Weights of a small GPT-style language model, trained from scratch on English Wikipedia: 7444 steps.
Each number is 128 + 32 x the weight over its row's rms, rounded and kept within 0 to 255. Layers, rows and columns count from 0. Numbers have three digits each. The size before them is the row's rms in percent of the matrix's.

# layer 5 MLP up, 3584x448, rms 0.0641, rows 2345-2394, columns 384-447
118:107149147138143178097145077153187175104175129083130151108151156146151165098103163132114147163112087119145126099108092069136069097091159133143143147109160124091118164097172147106065118104114099
097:132138152063109133144104152171114192136120143132089102120140102115218137099119128128067166139206147102167069088149099150074106145113074144136132137136116106066113154169162127071121103161100156
103:144108094138170203124130100149128155121167112153155152086125134099158092127128050121134091118111102117142139161131115131059124115127087159127171113206147121135158166174173130132178184084120137
102:086133141191132194080159162159141200113191152122073164115148165127114135147153163145135099127159175096143078154081107167114147164145096074137141112081153119102138099120118158203146128067070132
097:123116101153132166165191101087100141057146185119086149128128182096129114165137155121117112105060101130120173105081071071148064162102138092098090131097095084141104074159084133159154105149027121
100:103124183169058173119182153150130114097116152149095121117144039159167135125143208110121111159091170109161191141128116083159156072151114141115145119145178117111089142183130064159141106080134171
097:156087137083149139175166100120127174157147165120091132110118153144167150119080093143141156112132162146129111109106132102105105164106130124137122173158151124123097108195116101224096101081080092
108:108073092104178141131122158154109131128187128098077162083104141077098103149129139179122156204151131073139122131113161150130129103151146133099090140092130104109106084158127127101146140145086149
089:148118090149151102106140113157203161093192101122158107115130172142127145110189170174129119158140167121127162163143144130121125195137164099098132107097143146093082098160106100144109086098130101
100:133111138150127120093173082129199119118184189103134130105142107077140116107039107114099154150093116128110153126138167175170088145096104139152067159105148153127147062151136120181162111102110135
087:150196140148098135104149172082139139162169143135077132092171134120099128178122071201126089184117105077127139175076147055134118077115165122152055127121126146138088125189118135104147099137113112
108:100119152132151158090126116075127161105132107092096186055094156037147146190186137154096135071143173076137106087147121101119050173147055138088185154134121146090090158147106179144090085175108096
088:086062165138128103103138144166165181150157120134110152134179107144169177089160144116089112175116137118167080152132113196116144111113050177089119118128061115141084121164109138133114169122111107
113:123131135141121174095098102181183101147135136111124142086174149117119082140119150169137136163127098119161183098143138167087176186135174152109117172112062116144129112182135114188113125068056074
100:106079111115154155159120141127198114113163172164090132126083172109150151098148124114126158091134120106162145157097142124130131127144122083112151148119114139081105086118133142088044097089077130
089:101169076167137114085158080146120117078118166117148181110127130141147094125150150135105162094132084134147131123125140136158121122101115075076113112144125089129123114150126094144112155119129179
102:085105097157143152145119147142161089139109127093097131098183163109126116142161131123109153117147094117150130106172166107093058145144154099108094137129069141079149125136124116168105138132123146
102:076124118109160167130097131156158126131178137136104160080118154135123071148136164186176115197125118135105148117130110156132106115187168165084109122183168142146117114106116122076108177137110071
103:175132133183094134057159078115168142132179111099131132115149146096147129169137076189108119162184179106167145201156077116126110081164157105117110083143103162108079090141161102108110183132104088
103:099158115098146178153150163102158117105130136155117122074121160119109094121086130122145128152081086141140082158153136151114163194160115173094132084144131156117157128118127143110105184127128123
123:061128181161098137121091112120129091121163187096096095090203073150117129093136178150063105115093102102151105124140125095126136118133089168140107051101143150114154133125145117187114124109108135
095:144161082097152138141081139105159108139185138104180060131145140110100117135162158123134080126181079139175122147139126181075080169133102125150172155149142157062161164180106080108161078105056097
101:112130142085148151095099130069121074108137162145116139141117122103149071194130132152110117111168116102159188136109111133124102112114135165168123118094060110085138168147151170073102182120116113
102:122097114158115199165126109129163081115132170091145135104114115094133116131111119116110110116110084115151126037166087081112130114142140131138106132099143056104088140156102122142114163161072143
099:135153167061110128151111126195146104126094134096096141147165146119137085134149127152104114121134101129100132117124146073161135115066110167129122220169118137082116163183070157159136137094108154
094:116130170150171142083096052110133082182146171128123026125086131148083106127065123135102075148162134113150128126132123149089124143110178193144154128093141138077157171178107113094116162023061168
110:092164131145135134104178147115146066140168177151102094110200133132150140106150100196141090123079107138168111132167140108136101118173110145060114113151137151026104143100114092108167082101139160
090:119125113116149164116161171087158064108179151131062180099102127076113118133124166134115172155129091106177112146125128117110113168118149161127164098123087101051123136134155135145147163135105100
091:074115118099171124106182123122131189069140173176137171143104073151158146148111093118157123172149103096138157184094210169096128113074136089104103076199106175135143074111142129162060126098128143
091:167119164109096178082157137136160091123148142125150170112125152110124142073132162146175132119153142113117117152146143135077097119087129051114131132134119098128046088127119182120140169165086169
105:155120120134106160127132141100201160135136204127109133103103150146108138088113156135131117139141138136102132130138207154114058137127113120109120098133111065127116115135164112103116137094101133
105:143141105102133125168130108144096114156117147161155110096120117116103119116129115157159132107064150141155159073162133125101076121145080134154115149181163114090122071129111139128150109099134147
089:145136156083097108159131120132133168099115118170097141127116115122131172086152172156105138145216190105173062093099122130162101084124101077098163088207181169115085144145111092105145115151129140
106:147198109116111115142219175143099183108124103152078141082143105175115107111167141088092147150177159098157105118120123185108130135124164142183148141108097110114064115129139143092152118103162157
094:081142109129100149134194102217172131127104147132144172130153209081103109065144159127053102162096151140120110097104096091115146159132158115192136158117121136098111137140157178144122174121115126
108:161135080118108174145152054118211102140132169173128204111109191093149080177105169162196116086130154119136197171117117081128099155166132110169117095076091076126152174132082080129081061124114155
087:095154092202098173167127143144121100097115125106113131096152141126123126110126147066095142120110124077166133161179124133155086175120077179124096177085166082139048095135164084106143147067118209
106:152092135123131122101112144158121131123148122131084106095101142140136101113164095130137145115169141112129157124177116118143109111146151132107084123090076075163115128154130108155138166135138129
092:131053126169144176081174161115126111147119140136069165123144099104101109115097161163106133119148064114121168131149183125107124114161115157139164114127122131145137099118111101111075151070087133
105:148131122161116121109126071109143112086125209130080110093172150140118122152132176175081120133073056118139145131152103123111089085122130146132155111124112127171137085118149137132081172131075086
091:068150128129104101101193189068155165106120161120148138124085100154121114156133091159143119120125191093128134144104116135147134144127080089151138147085154167117142144129147103116122209151091116
105:146128181132148202118130159151175170109156113109145135079100114095176148128156116147109049094101142124136136122124055131088066131151104127153151159128122137126082097144152136075102104102105150
101:089124118131136139119142167117114118136165126176134101100207083047182145132141202184109134084132157118140140154204084167085104062113133117114136128139069113126140068124089131095112141157124144
103:201125087177098131134143162076120127114137168138100148114123166132070083193161124117142147135100121148134165138203123162165148160148132140148092163136175139086118051196119138109164175137087188
116:084091107132168238156102128072180131110157180113138114091120105087126130141092143158151085134075112050113135102117160137126065175071143139106189136107141082138118127165143142142111140087104092
096:140140144136143186129076108166187187080154170111149139126102129120140093127126129144064134165102082146152172156113111107156133097054123143154082134161154155131117156183168134117118181120120175
111:101115206095106158152117146157141155131150131092150138135072091124129157076158153137058157106150138036115175132150082149177151117111111133133130089132167104071109185120142067132124184123080152
110:136209134156125151119154172137110124168124136128117112124083135073135143127079125139094154130190087091151082112144149146119117128150102111143067125159137126123131142127196123170126158073116128
105:152104145084093166117151028122170116098133140149137102104140146129152054128109144137121122099159107117162153134176123152168166136124080161109159116105136109069104164188110075149155162103104180
112:111136167130104132173181077111174180140132184163076168109169125112146137134209113165161133115117171088127112110198113119146101099111156171135138164156145139095064154113133122155082173160114126
# layer 5 MLP down (transposed), 3584x448, rms 0.0579, rows 2345-2394, columns 384-447
111:170165119133152159169128146199148077169087173089173103168124151101098157173136144136108149086140141099138105145120129164082088170148167093107113190166153085078081180176120139097162136081147160
096:134157134120175111127110162180122096117089171116076109120142138145151114109126062107083143124104104127119156152121132096147155117178160079150121136099082163118076190080074118131160122088192140
102:142145161133124104152104077159121165200172106119150094103142102170126148129126145100096165192132109143114114095122107134112082092173127100139116127130129067101136131130095081116123118127091156
106:123065146139126078111136074100084121110122107153123132103177108160202106073120136106116120098162149143075162151122119092162146172139078145072152124133121120153114078116221099139193120099114109
098:109111108139141115169127099126184127154101155100136106096088133172130141091181094178166101108178163106107154060142170162134146178091123148124133132139099156120210119136085118149150148161136133
101:118142103148048140096118132124057118171125118035116108136150173168093106130135128145148176122164137110153138145132199141110078177113108103070108119116096087121113114117141137138127106113127155
096:089163095167100145085130093123160121125174173176119149142094104125165172140175089117167139133143098145108118093114116146094128167120152104119129195097179107146159071148101132127190117113096178
107:201136213085136137146085132134101193102133115131130127109137172119153088139119156118092096157153112099116060170178121107118096104149138119061105083120149135121213136112138084173128114159169124
090:132137137097120092120155107119131088152142166107157205157183119106151139103034214152052116092156108128097103150141177133157134118168127112057144115140131117154127187048117125167144074174126123
100:150117118129101144100189114125124124114130132151114125198109136111151109104101113124090063117135164126137176169109125138119142119124165145112156099087094108172187086168114032114124175141106132
092:152146132165143047129137162201150134155169143133117103103158114191166143102123206171132155098162113157209130097160115146093181107129151116152158113123075110142060106135144075151134117129143076
106:057147168103099156191180120108167126133181079092075103114135109150099125111062185156075126164119052154065122088144095113149115120165087171106151133156122177187078145152109138154046163119116100
088:149153159077166142133132121104065080117116127147094140072119166164115126218098103107111119214142152135061138120130150119111136133187217111144151202090194140098144184079213158149159130129109099
107:133076129189099134127108084074171110156132133148065131109150054093158051099178083112182170149123083172127140137110183143084140133123152132164129127133087146125101166117174098102127081069140105
101:150218108193114092068090060138152115132084137183145144133130117094128075135182104117090127155134126141117199109073103175130151098137118066133190135118129141128191087106162229079142111082176130
087:126089153160137127090145159126117158224153075110093096162091094113165147122131161146132134126146146119193112090145096122145143110101116187108160156158144114179181188114134107134125143153108109
100:144122108095094076151130119153077139181114125143127118098145134139072067117136147124098126115151093129131110126186101107158106117158101185151134174141157165169136084176167095118201122077084109
102:078119122225143135132149116127151141059117136167103103156111145185147140140076187134107116096145136146090115116164187084126082105141111087148172169115177119117098151162093043127131141104120138
100:070129102172159138161185120116125112150101105113174149110113149069131132155142111089113150074071175156113135123111159124110157105133127137191125163107150121101164145123114123100127145095188152
105:040103083133152162106120177151161094098047120135153155133150135148185151086146159096076078143107135101078104115100102164154160107130124109155083104190115097105080123166114172188129104140083132
116:130140148147151153130164123150158141117172091051105136126113179122137113133128125160143161125088132067127110098151110145190169198158122087183135133081066153081154094093182136201117153119155149
095:152167155132094115131157151110113163120097138113137094117157157090128205176143156135167132141127124108118128105097123091108157087123092100110127142163173090150117076132134106147109153134134162
100:118145143113140107108109174169127194166161100115163099072169100075109090069101145093155183140052179073100092128093092128099107138138126102109141121072108166111113126071086127117157081157098129
104:182149116097168143112171096120148132199146153117163068194075114062128170148117192093140095134100079115121050176119124196105082066159140157105129101133132112151131113118186104085170133133103089
095:129166175205106091112159174194156147189127108085143090148119157145120139086138147129131087117132156122179109116130117124079129194168176147107136121115160131104067152140105102140137122189129103
096:148121161152194192135152121142153137069096140137122134167112130100139159175163108159130118117117128175118114095089161115111055139140104160106141092072149086113120108211076099108125109115139162
111:145191165096149214132140142158157063130123158107103165138183106108171174165167099132104142111085105120172120099113107111129113161133088188199157136100160130123164149129157152125163105162120126
091:091088113136135120115142113114113056153146091131070083131124130100131146131118113130080128181091148194144158143106172097151140124100119103167102130137135130167103132064183108105113087162121139
089:120175156161135067125146116110109110079156138152089115082133112127148140107127090062094132135146129139141097184105101134145086160147185128115174076093126123148114160123151092104197041118170094
091:118126078161170151187137101133115169069139212149133168167108151146106148138152193137133119140158187138120124154156159080130139159097159089141132169175120124135106039098133054144077153077082155
102:119154173149126097141133123153082157143142082106142145173165187147099116138203126140107095096135128154154089167202137096115100131147146105093156128126091099104092114141110134073108216167174130
105:094121160089148133060182143118182094101117150092134187166098105112098144150069141132140153085137200161149113115166126139075140144121080130111118117168114123112116178121102143178153103084108139
090:107093122140111086111127117125082129178138141125188083080108105119127077099134079121133131103177183158144096065178158133096067162117099136091134116122107132120121143096096191109096084120113147
110:111176139172092097100109101080140129124096126138143105149131131046179147114127093149136143140105129092143015117073125138101112139161147101139063077080124129120127124060119096150110122124162140
094:132149167114155109155126106151060116147113097152127123109126098170105191063142199145132207118088156172098158117138141131144160138083111173099168088123124165130170092073108072087180125058106088
105:122137090197155165128133127098075138046137114155084140149125102118145152119181144104104094160122145133092117107106175164119135091136168138128141127144146098108138131143153158100102130149094184
089:126133085054106112125089147098022134131149091123160159121125133141099132128143124158148153181180167168134110090102089106129117091144096148127171134164181149168131174101147124118116135087143084
108:140115161172066142120162119093121033133154103114141193151177123149162106102114136135129060124144121070123123093093155116123152139086118123167109121128085125142067202168132161159169085174143109
093:041161156125125160138113121149080133095062132104154112089183127158074126099162119135210143158151155116150100239175147192175083172134125159097053133123074158185157056162152161117091157107144133
108:146097188067116166113190134138161083106178112122077113131121089150153149104166120030168184158118140073132110110122149126129153094158089167117149118133154135134097160172060119122101149108113152
090:102138114150125183165100113106126145108102124123088127167114148164156111097138125131096117068134151144108163173073106062124132123128079151074131116174157128138121124177126159115131144108129161
103:078164119135126189103082088092136134135172128173083169160122063145142148163159094123111124131104095084142135148145138147117108125126134127109181113087079110156107102240078126094138139152110118
102:112149159134162085204085163157109115146095120139145128142160164197181151139170123096106134143120168130145088110151148155095130100143119133081126142091095078124135117118099151064141149149165093
102:139126119148106119117154128177160130135139120134121160134098140088109120162176163158125151145116111196114155130107108087208148121187102114080100099086125118169100132170097136148094109160099192
112:062123161202091143183078074132117128121155187092126162146163102081123167132146165104168129112091133116198112118109132109139176058130059093141086136117133105150141201114110092159114146125118173
100:122190159123137093099175135090134136160104137169121128193122131117170149135118142107116109079081102149089118060103110070091125131151102111168106147112103103122029106118104110141162197121137113
109:154184100140137156100137173149119140115077108138102112181083116074118166142118145127163120109129172123115075124106094109105119153098115123099151114073138128109151097146131089155133149038137118
109:105152108083075168118152159093097146141083069119148153103115122120131149163140111099172152047124157139132134177081100160131122140125093165173136139133135113156110158115114190185132088108143089
106:198219144168109179087083147139174104150235119117132143118155145133152083164103157137102100126151165099121138158141092095162077141095160143087175082112091128114169143162117175166096084115119126
110:142139138090157092154088158165060144076108141120103127141129082125115097130145131135184127110193084154142124096143115121134113164088105147126146076143166119119153114087162114116157092171189114